Weights of a small transformer language model.
Size: 10 layers, 3 heads of 32.
Architecture: LayerNorm before each block, rotary positions, no biases in attention or MLP, untied embeddings, attention and MLP in parallel, capped logits.
Training: a variant of SOAP for these matrices, 3180 steps.
Each number is 128 + 32 x the weight over its row's rms, rounded and kept within 0 to 255. Layers, rows and columns count from 0. Numbers have three digits each. The size before them is the row's rms in percent of the matrix's.

# down: layer 6 MLP down (transposed), 576x192, rms 0.125, rows 563-575, columns 0-95
# up: layer 6 MLP up, 576x192, rms 0.132, rows 564-575, columns 0-95
down563 092:128123131118172100183109142130130131084163187144128123176116109148062128121160170160073092115129106179107126130113154099116094095119098114188143144112073097174160130182077135172100148076133160147121125133119111155083117098139062131136138149160073155101193181119132137135162122166108117088
up564 088:109122144132086160116150134105099166125096146139099119156104063167183116138138120117134121079091113082158120137117175097090152183090145098111110110080094145126027129175146159162124163030132161050147151162115149144143094121110094126157174144167148141175119132130131076108121185157132100107
down564 077:170119168142160071180042089100152093155185163110059109111176153094101189131115143105131088126135125072140120115091091119136136122180143175145106123135155084108110104121093156115094119134073138148131098091141111108112104082134172119156097061125157171118154121145158163134134081105127179097
up565 100:212113151126119179098158127135086103131099160144125168163165095101111159092161130154118080190126140112097092163160084129117100138131103129154117125098161161144153117086107141127164142113140086083097179138105151131084155112169140095143102134104077076128115102133158141122140119178116163129
down565 106:144118132092124142124076122133125112166114147143094175115132174088178090175099213148099073117089088089146107156129149080151099115120076085098169135165129138123126123140177131202112195128122130133124105083154138104124126112133076174133113144103141124143123146139120117085143145123075155160
up566 088:109187146175201126141158106098195124151164143109146128161095121153120124141087202158157110154147140140140176183071197155143122131085155093094153139096153146165076124131079093122132136141155090124132107167170136142159148108114074161139060085141168124093051117172130156160106077107129139071
down566 089:089112138115150165141077137124119110088149157155064102172130181108115137108128114142106128136087099137091064100113132088140155126159082122129105116176143091046115127199177203041154104132142186128079116022167145131150159095132176157167109151101108137098155068130115135100127158151157113164
up567 095:135117135143089126167137169124084144096095187122142108141182155117162166115152123125164190077131114090063131124169108134146187124075181077169090164155075100071114111105102146151167139127093122102126205117088129132103119110153178129160140130174133093153152153175083143174138118114148117110
down567 094:126088055126175148119139074128096156129100160070112083098147128169150108118103115128048119134153092063107082140124093078100115150129117168092120150201128162158133152102149176155125138112173068178093112115077162175127189123121153094148157127108113124172091172075139122129092098128073116111
up568 099:142144143140135161139078166117093185165077092138097135172071175117109165081102137142100132120144149143083113131072119144149178163117085141145112193110184106133094087097121130155154162134098099120173173097169098043155113168138133076158123120095118184135103067096122157163155136140122143157
down568 097:153125140189139080144160123138103097146132115106121182127080198095165086122124055080100099165117168172141128004141138058108100111139085116141122160138131131135148122121111146120176145112087130175104116156125151138113144146108080136135169124177140129093136136154145141120132120107112108136
up569 092:115155118119145163076135078105115071100129096064159170157146126136134119142148137170091139158097123042126083157171120091147136161075106120115139190155155139152154153172151110104179117108146127126142048067096103104119188120161159167106128132120132119147138125165163158142094106126113099138
down569 085:090110108088091167134085178123124115175108125198138130140108091096141100091127127133079135124161118157143105127108153150116190125151199149180148132071078076132105152119100159080098184169159092091193148145143121188160091154199100118122146179133091128109119127112117188085122137128125107136
up570 104:115132071151127130158109151084080119184190128070143148116174171123132134112125068160114095104122123127125095117087152133146104149055184076147131132176158101081157197151143124118131112088195117204125146080100113142114102121094198160201159141111130101128148166091118171170123119125081138139
down570 102:201063168155100164122081130149161164080102134114137147134172118089125134137111197160119089145086108193178134200115177166179108157136176192104149160146173117152108111139122140101126187156101072120150103115118000100094089141145104136162132111144179182168091097103084101101159120097129135108
up571 098:142108151143041116112126118124158135166125104145166111126072138094129175134131100135104089219095115147186162169190106119056235140133111146170084134149157146133152152140142112093113100142130105139175116124142172146142111150157100181119082129143113107138146100098149080136157155155147100184
down571 101:108144152127184113124147155061141088081141162122137157151116112147091065082166143150125110170084090126159093039104148095097092129164159142125149099131081164076145095141163152134172040160132099151133183093096118157172095137100121048164142091149175084094101130148176099138113111121128102141
up572 104:116136139153151160092101126086155161170090142089163140108142127152161069147097141098128081125201091111146139185124094125171170092088115133091088149120116097158101174160131157208089120081092126134091125119147097140061143139193057166140138094123079110176147076163157207077108108119108130120
down572 102:138136176131106134139116177163146186084182095133085126093154168159125090189125092097153148109159093150133164119088156149119141095145158078132090139208138136107121111130151153143107117105160154125147132151120118111121125127132143101127142087141057149142199129165107118120204065159121168185
up573 097:119122177122149110154104182150177138126130133121140137120152108073106116120117156123124112113140112102176054168163103081138133073157138136132132191198118078100101126138107127122143153097132179150153112184196064174102119110148122180142164152156128082121188146140071101088131091120128119131
down573 104:146179103142114094105107163131104118196177114138108153154135100107139119141150171108146143096148155232120105149174138046099114201199192172164156179122137077140096102173115094104125123169115077093156103109128127084101147114124125204111122111103105072136133107165134149090122118102085107089
up574 098:094103113147115102135120176050127037166149125113176133153138185126126163142220141126153120108085144123113073101171138092128101135140052130150138130100077138147106165205104144105175162127165175143121077080081113144150133070132146117123171109146129139113109155196168139098091136123127122074
down574 095:116146138093197165166135128143130165105143136139118098095051080140136153125158105126130126127183153196217174123116098155141102160083082148123126131082123136162158172099143198050108124129145131104140142147136143130199133116082089154110086141158128143107153115113167171106181103109093091153
up575 102:073112156142224143117183054142121124190106182105075162061090136127085114182167176066126201123194104064058106171067116140094231149110135142131084134136111119123117188150113128213147123141101143090142113133105158120145079157093144101135113078140090133149074138135112094092130114113154079112
down575 098:193145123082116147069098141090167077090170113069185124183184127100166138164078149105122146099169081102106132119117120116065066145165100147098144114158134109116108094158135152094118111156147080166098215110158091064114145145101130164105190144146114080133159126177145129098162098140127149058